{
  "n_layer": 13,
  "d_model": 256,
  "n_head": 3,
  "n_kv_head": 3,
  "head_dim": 128,
  "d_mlp": 1024,
  "vocab_size": 8192,
  "activation": "tanh_gelu",
  "norm": "layernorm",
  "norm_place": "pre",
  "norm_eps": 1e-05,
  "positions": "learned",
  "qk_norm": false,
  "attn_scale": 0.0884,
  "bias": "all",
  "tie_embeddings": true,
  "parallel_block": false,
  "init": "normal",
  "init_std_qkv": 0.0358,
  "init_std_o": 0.0445,
  "init_std_up": 0.0513,
  "init_std_down": 0.0513,
  "optimizer": "soap_variant",
  "lr": 0.0115,
  "weight_decay": 0.0,
  "lr_head": 0.00955,
  "grad_clip": 2.0,
  "warmup_steps": 200,
  "schedule": "wsd",
  "decay_fraction": 1.0,
  "decay_shape": "pow",
  "final_lr_fraction": 0.0,
  "batch_tokens": 262144,
  "seq_len": 1024,
  "doc_mask": true,
  "train_tokens": 945900000,
  "steps": 3609,
  "dataset": "wikipedia_en"
}
Each number is 500 + 50 x the weight over its row's rms, rounded and kept within 0 to 999. Layers, rows and columns count from 0. Numbers have three digits each. The size before them is the row's rms in percent of the matrix's.

# down: layer 8 MLP down (transposed), 1024x256, rms 0.0513, rows 922-934, columns 0-255
# up: layer 8 MLP up, 1024x256, rms 0.0513, rows 923-934, columns 0-255
down922 105:515481493515509596527455494542521493477518537455463557608523536523440523422539551428466467490453564474549542449507469528545499400531577526449468438438548485553429503564483524449541507602442391469537475492561491466456486518540475529599470463495518434577460501378475516583545414454609502538488545498436459473508516512469423482507564426504529477518530499406457456504556448493451464627631540490469561471463405446486485398511548455515566489527519445502492553581599491521472433482456467523571502452516491510500579311459533423491477419477494539476467521498603496561515441449477524516475501544482444502478465518421495486489522547415468532517469501430452566523502502449516534531517497598496508389493532456547427527543529597420486494494484449530444496497489310419513512454530445
up923 092:500500463477520590515409486544469493540539520483495473512430578497395474411428483554525442373468533479504445442556425479540551512455474505453514448440575421536411458578470536412514507430497472489493538442472489462493487469482520525523434483468554575539474484493541428407439384545460373572429460497479515575542470533484511437465521470501502489427574447481468444503406452410472512462479491469526513495559423513491537518539442462448417501474580530519561534492501494442445476436484440539461461508588511499518574578509464446425449497522479489465564425458378442451426526481501537457553488468526402508486493504481472540491411535441559462473505461485542440437558423444565504445420445510426545512526503489478397529436412574498435448466424497378504531421369522464453454398429490
down923 076:555491479477508512522545482481473569562548380458495463531533501450519506504389500453534567402595502519401556408501513444557549526502526472465556469527548540491411489419542546556498420538453412522466530473432461457558456446561538536475436508479487443476505498428489489495486550532427543418578382549527533491423437549461479558503429457560441530518453501434603474508526542458377483426417551484581528501465450533528525510483505544442491532585501549499445517561603406400536436467442452459556489513497523467458548504463495488467575557535426455517483475461524592471411518482473537522439430491488430534540494481486470415483530516470530465462449511518474625511520427497522415515513563461458643502383552452462491499495498484458403549435494546513391432378489437528525491486576500
up924 096:535484544533526486537603544403454485467498457441429580446485594494507501522610551547460501472436496426561588525461540466555566497453477477540574522539430522590578469488488540468515364473602491507415527569511359593521562604477469425437479487503485528540548474562495495533490446487535528455562542509484536508585407500551501550507552584533490467427466508524474475511437444552506464543470362456434606451470466475507516481502562531516527381395441557438484515572556540515454577537484457489506570520548538485517467600526535540535578503520475488589500447485460538539528505404527502462459488554560584383486477493481554455430446448530566600569458504489504510462513576466493527521473513513508387472554505495474491536567534504455602497497507498596489541463472472495408478451461450
down924 091:559439508527487360484544425517493488453541456544520506591537474464536496506419540492443529596442510482524511426459496482524534582546534558499501431523561504467576472554473463404587532610509481473530548486499539495535459515597454499539539431473574513526549460492403467440552515557538475582484532529534419502432564454471431550512443473571439402493449440489589553487577488480479517467509543656558573412573397488487468418476489464463470513568533484530436432445495610603529545470490502575557522544458491502494464454476474467429499551537523501323497410525572409463461567450507475464464473499524502564452510499558449482517446505503467476480528505379532562462456537534516561498445530520518473577482545429545516571410550445516507474477573482484557600490429551516466532492576506
up925 103:526616502516478541604579489587499586554439619557420504501488514609504590472425450488548610459435449494518422483508504489449423534482535439400492572444396471581519517559474452464546585620533492461527517580417449581561468470491475516465580509545464534496472610475474469476528477442508500526537492526454480454496433451583511539470531564457562531525486460493477530543524473544507533514510471469483567458511473488510471538478460491483486569462559479485466462534491473580373446514536463523553441517471457416499448469459432552509530507405512446479509499509479535477626515495476431433444467510614531476521531534537437465468437527554510526473516434483561370452452545592474438587521523502484495465555495512522521439457525421509467521447455603523482467464462405393568411440405507
down925 113:440445513358485524519550450528429508466475526493514439386518498487459529466478556511508498533509465480474498484554548498490536503638485524516610477491550508429560419463451444524530420395523504467529502400584436489558519533505460501481470559502462535525503542352527546498439614569434534509474509412496493484548486533499531551389533473524558511448552481547458583480529450455525463542451516404454489532441557423500448440563578562547520458590491484535552504481483538494522403546545423440518514461462526511442479450566550417395585449476563421500438503534533599493497485515484541550429456563508548536431628438431390492391483465478574519530492455458537471453511468606507466487465618527479513519509559519553558539508528438512547480429408501522542434447498591476503477495487493
up926 090:403457539472576467413462571542595518464498476481501534477556516538488410432565443528460518528612482549540488512491483524462495466515451477446473498444516501507512380566514402499441515516443478448428461593473485462514497633473431458435531429626464551487462455374489469459603470451549425502619468499397533483536502438581536477516512501528527480519495518529420471428467564500500574552419479480499516560420501473539541535527545471486477485508544439518527548474486485410439509424515573472438415405538508573557460579534486445416481490516500541563516524495538411524538475475477529559566523449532486553515478500577472463449501563448383481544430432466416540399474455485481470468480451531455508488570530525561453507431391532488468398479495530559465448496482492466615421457483406
down926 091:579484424459491481498526481512515524520485532481403498529491527460645566492371508429518457463513492444441480496432533520430493540479508574576540574496466542400537627334461555505494514426557529503537536518527506514516463485550489600572404444537528472544557471523555476505484496439495569488507453504562498461463488449449533550475566528555364502557508574491537520548562432555491415424516563522599514450600534491506484463500512463548450543428493481392478465552551517471643470484476480486537499583531526460444479514383534457489516563541529487404463492421554553496485530442456480473527481577486536380524485546474370484527437516531526487556487473501481487486457459512572518484435457513490492445386492484548535509471459463431577497533495486494662452446469490457425514521549477
up927 098:430448359441450522486406472533519497654491519483437503485527511514519487492557511448414451464593418596498511478521504431452499498543426480451493474412440599585499505501413464497550483480530489463454527499434535507508523520515476435457506423556488491485521505501487463495524454532463522508399461439498546484484506587500546515433472416541460541550575514476561501474522525456576568642444483501428431502499488512463436522502531489464469539505464429503436594492495477500483408475497542568558487520564504447504526549438456425454504514498470573504521536465432311465513489517550468392468535582471568498581526569540518565489456494479444520493513437512548424502519538482618484466462533475522555441390355480512581446538573460501505533460502513407567549441428534491433522485604421
down927 075:506515465525549506405438547468576525497487532483594487434566486488526500474513546478489463582526528521464498455552521478520479524522472505505554486467455557499420516393499401522500477540565477498488472502457504466487454392489553531484534399453511505552611500513431492554516533611523628563460544441544539497411500621477532578386490523492513532567564534461601521465534553419449529479523505535591520560525442508542490470439454487458498521569545534589431471460595452496441492364567385517520527547538433449558455567479528406424544513438516592450525625471413437536542368491533492463482534440575530480487490454530527564397492444553525450550504468420425451529507398447542475560509550463505468508460525498504526477452525498490477527520517424505480576462444491505453565481507381
up928 109:399463499509458445430540469471556496453553402493578472603483518437508534489530540488504516519469380502542518569507555480443557518453544515533501580547488407561461555566487503548512610451525576512440461551579483588448467493478497520474472463626524478533491525535525536465509535538549541487625386511534487523474549448532464554428440544467628475620465536506518512542467548507526529532536490529395527589543467546569595561483394519557440505593500465486537523494610483448517622504522502461457476502510543557516498559463564542499480542532569512478523423550536517475467448561559457510534509487491453611387453476503509505508444603366536502454481538471531547568562501493528501503499539465540535546505393486423511509524394544509523477385552425481553499557484542404489518455493508
down928 110:575545524553543554541481578537532390567505537502464472459427558504502622537457479525539455510525483519471553446532439553545455552476507509435462394547538525416435530515394522448533497516517501444467445428482594486509556498510528432533511506357476506532581486468592562581532429606466475532449523513487554475533462503478563491550446516419504523472430494489584435522514493539506418530422465548524496446431579480472548437620593497443498398444561450637507521494501578581485506513469504529502434454501547548473499561440469501491470611486551531444506518459459514452431433444492570521550530557525547424467423598551594565427549454559463548430489488562481454426506508516491512552504469515452554447580496473405416496530484500538516453556477553576506579428583473531471500491480544
up929 100:547583533516598589520516558498586554499531526539576579479520559422452471505538555521466545506556451502476472429511514528519480472585446564460445494502578538574480531509533515549526636490649578527435522453578539530472535520504392512466462467579564534501512455445520563465523533536481501568541543605505469568572563513519568517490497461522488569473549521499572568503404563509491493386551482456491417509407492573533461548477542460494482394541495531559540429620540504567541462511502523520478466528457553582465588469409460544457513500475572535564500477468552526541491501528503461435375589531591431523454542543546453450497490534453495368587522547446530482465589579547531513540545482548504469437564432497504458480538461458518488473471421468591440500429448554553509520505540542
down929 099:460459572466515485562486445483527511523518548545408524497411493546501487551471516509606446450440551549440449509478424524553471547420482497520484521585459421457532481473484436445602378508544511388617479610577521367482442488463430545537515527527476534568400509504484518415539466505569411526461447478579433415464523430598455434493542493465525523498499434438523493546548557517566484548482526508491514542578485381437554454508468487547453563503536570469529548426480528542440506491535470520456435441478488454550405503517480458508530518548583468490459574556540451507536457516474547580495601583505490507513519555563582506507455481511484529437496470548459506537486514488448519461598471531525492629481534637525531492508533610480459530493460489393484478562441367464491455496437488
up930 100:540533508533511498475470555541456459552522494509512478485502395535501582540525441505406498390477479569408454488524519529451594547584482447552495488478565462431510488505496471493477545570403494487538544459502594421549472545542450437501516356430541526538560483506518553480475536496536530611488381574490444377479492476474555503653529467529623464482381491478460531503460488533456486436482512442463536470605487441549454523470554441441568495501533483529473565524504387405483520548454483507496497548469484526567533460486504554492520438456571489523381476488471542570540473468551492432548443458506550458507454540418432438514370494459425513497492406517526545509476515543445506538515459467481485482460555457463564493494471428453484469480475461400549465379402483443440522626538537
down930 099:469476430495405440473531499494514445486531530519475580464564483462520471493498468516574440535504458465506451502541481483520481492498404460540498484618438529455442346560524564506538408521497497457634526409508469507511401574529474527554561386446492534495448523499525411528552554540450497386433476385461416501531502512496465537538462549535459483405454419519480464550506481456514535491442496516565449403466429496465610500505553506433496549419468581428596430543562522458482512479399484545467526513516463415525435522489459457531447484598479560455540523422486499484499497528558521568418520549434494415574441425562535422507612483525540503480515534498462420510477478561551539463485479493519628383497455523499501453534473522590444568528581471483408524498436475498572462520489507
up931 097:418542516496600586473545493578508456449483522483561458475492438475410491565484519463561521539535509481452468480538461517445466436483527436499440465467480470454558543506520427504449538521527471538600519462504472460498539440440511412541468476472556410417534496545437544461483476510418496558463520511490577452458439524381425478548358449408646468513458503475521395449510423479544554501534509566430464537565388548509501509438462463437548527469452500539472555536584580482409474588543475488572460437525533546495481483535553475496511448482428446482498489484469507476508571485521448436492467462521577520520509438591531408455510538446476452466540476519556464567624552499504486493479500466662478522408505555476434584422589452408489486468482487437544548431528545369457492503558478
down931 079:493553404515468496495513563401543488485508445436518475500474569465566515467493484547484512488510389442487490534512523462566579505521516525531629590427487589485459570475552540493465512490531481465535491443575644423364372425533526585496445501549495559508504468511404455555517576450575505503506520479582483552498537525627494506415430520530468504520552546471496570464513489512521509470537440568496622532471441441507484534452499511614530461465426489577482518527461455588436412363372476491504507467528475538416571512508455515512455531482550488556483448515426490477495470525504522554536437555468526492471491522439372481586497502594522555451453535479486481444517424501524460488475505578415526517493426515490537363513434538544486534551546541531442521569495483517527516464502392
up932 099:516466412548440441518540428481486507533454446497580514415492444584606594465571434493591546593488560528491499482442441473514559527488501534560515434414494481521504418551529492581486544446458548459448513491568522409419448525574554545506427484521557496433484408514534500508559567466463501453497450441615453469490485504493606513404479471510535487522540493511530467525589342540509456496538528564571471464521580481592519504533598515513487456449410491528562574596366491529490608442416509531504556419541424536568487543450513554423609491494481515494523478479539551432550552436545461531521534473511444517485428550505468471541565579512568428460510497525539490422489559476520440424511430483598445459473525584509432459540463485472494446563469426522561513471463506511506486513532478
down932 097:388569510460453548493451459468496531397492497521476611523555477455446410446508467516415396476529485497513519624435510535453510409476467456471535504462414530495600545430502568515586421482535492493533583583530553584540543534438549519584474598450559466487533435354535462450455501509608527613460515479399450412493556432573495539530567499456518528458464545482408547444495548485415532425535480478469454502434531566487558469460482475517495510562587475439508421524538481433499472465613471481635436584480504480423567521472442525546451504571501508515461510533443431534485444492487450463495546455572572481556590494438529459473474497505488447490508541472502492539423460502497591559530544586504498528520437475417531423439458548516473568492495501449478500430496532539529513466518476
up933 101:434502489519485472440435545421493540534624511564501529554477547485576491512509465480480421497591580562626512511477433467518537511460493435477511491612534523480416429524442536503548533457526520511567516581551533592537478612448496559548476491503546480531447563500578493514548476537498529523524422433526515514592555472582541491546479462474542460536478515443482530504624467432553518526544492527497520512458553511492491459514467497516474468428576458502557537423463585489530577613449458537489527445637485566460546504461478405476485545536537541639564505497444552521579485414520512410482502569522500467488507444507566545579582442462469494589456536511560553450564523462572504564558518493541472453630515512561483531470545482588478499482466506446500429395446646493435485559408500
down933 105:512513514482563453521473481455534438521446601474520419487548494476502491397538486488486486594498494421450443446469501441462443448479528541456465489342447422525617476528500487554567532503514591498472546495425516462460551577558542543512376516529481569512612460455484476394457492411475412525536461540410434457502517654484505583499558588566473543508532474576502558488454406520489546499527541423474494491552503491511470457584525467525542485488548483461451528430474449461475447496450511473511461483449504446546521478515527595510508510396501491519478432543503543433448484580579504496462427539545491592522470500452475472512416588511453407494592491526407403560407526489494469485449435458519538503518530579492549410554592514414563506525413453498558495398522426456501547482514472
up934 102:506514552436546505532435504466513536490495558521536523468433489536542545530493435479498454496521548518464473487540464507505469473519514594503468558547513561508557534540565573468495427493487523500495515506440505415478525537515546534539534448539479530462505432632532477435512566490470489407516463545447557523531469488498370634599444430433468473527571469553427601553556487423446568543601463470459501581485474457563389544666590565475490535476503539451525465509466538484572458401491585500526550539481559434462546450542440483511483596564516617485534462587447445431475508492546506534512528586442436515467563474496470536520581454481492577474557497460551493489358591456579500571490468516455540505467441464505493408509503494479504461559527452546457503534605547391529544621518505
down934 108:454442544620469583488557429483513510457554546479493508573503525620509571514550590522430547535428537548387484474408476497506487546458553375413466410419528518452525544515504526485612451542484537504506552521487442532523457563562478555518474583440471454509460573491499602598474407477589471541494546474393443566479433490479494518461548474509580497464492424479533436480457537513443435584485448486553447491534455496548492440473418473616430519485504452555505442508519389525488531562517450473447507451580508529513533468462546566443597438479504498546484479453518542557521387436500520520522468492557545432545532523491544464516425564484492483625533552512417540524520484507374467480558491535576583451511549416454546465523556495462530427479490503475488469398432487476521455480432522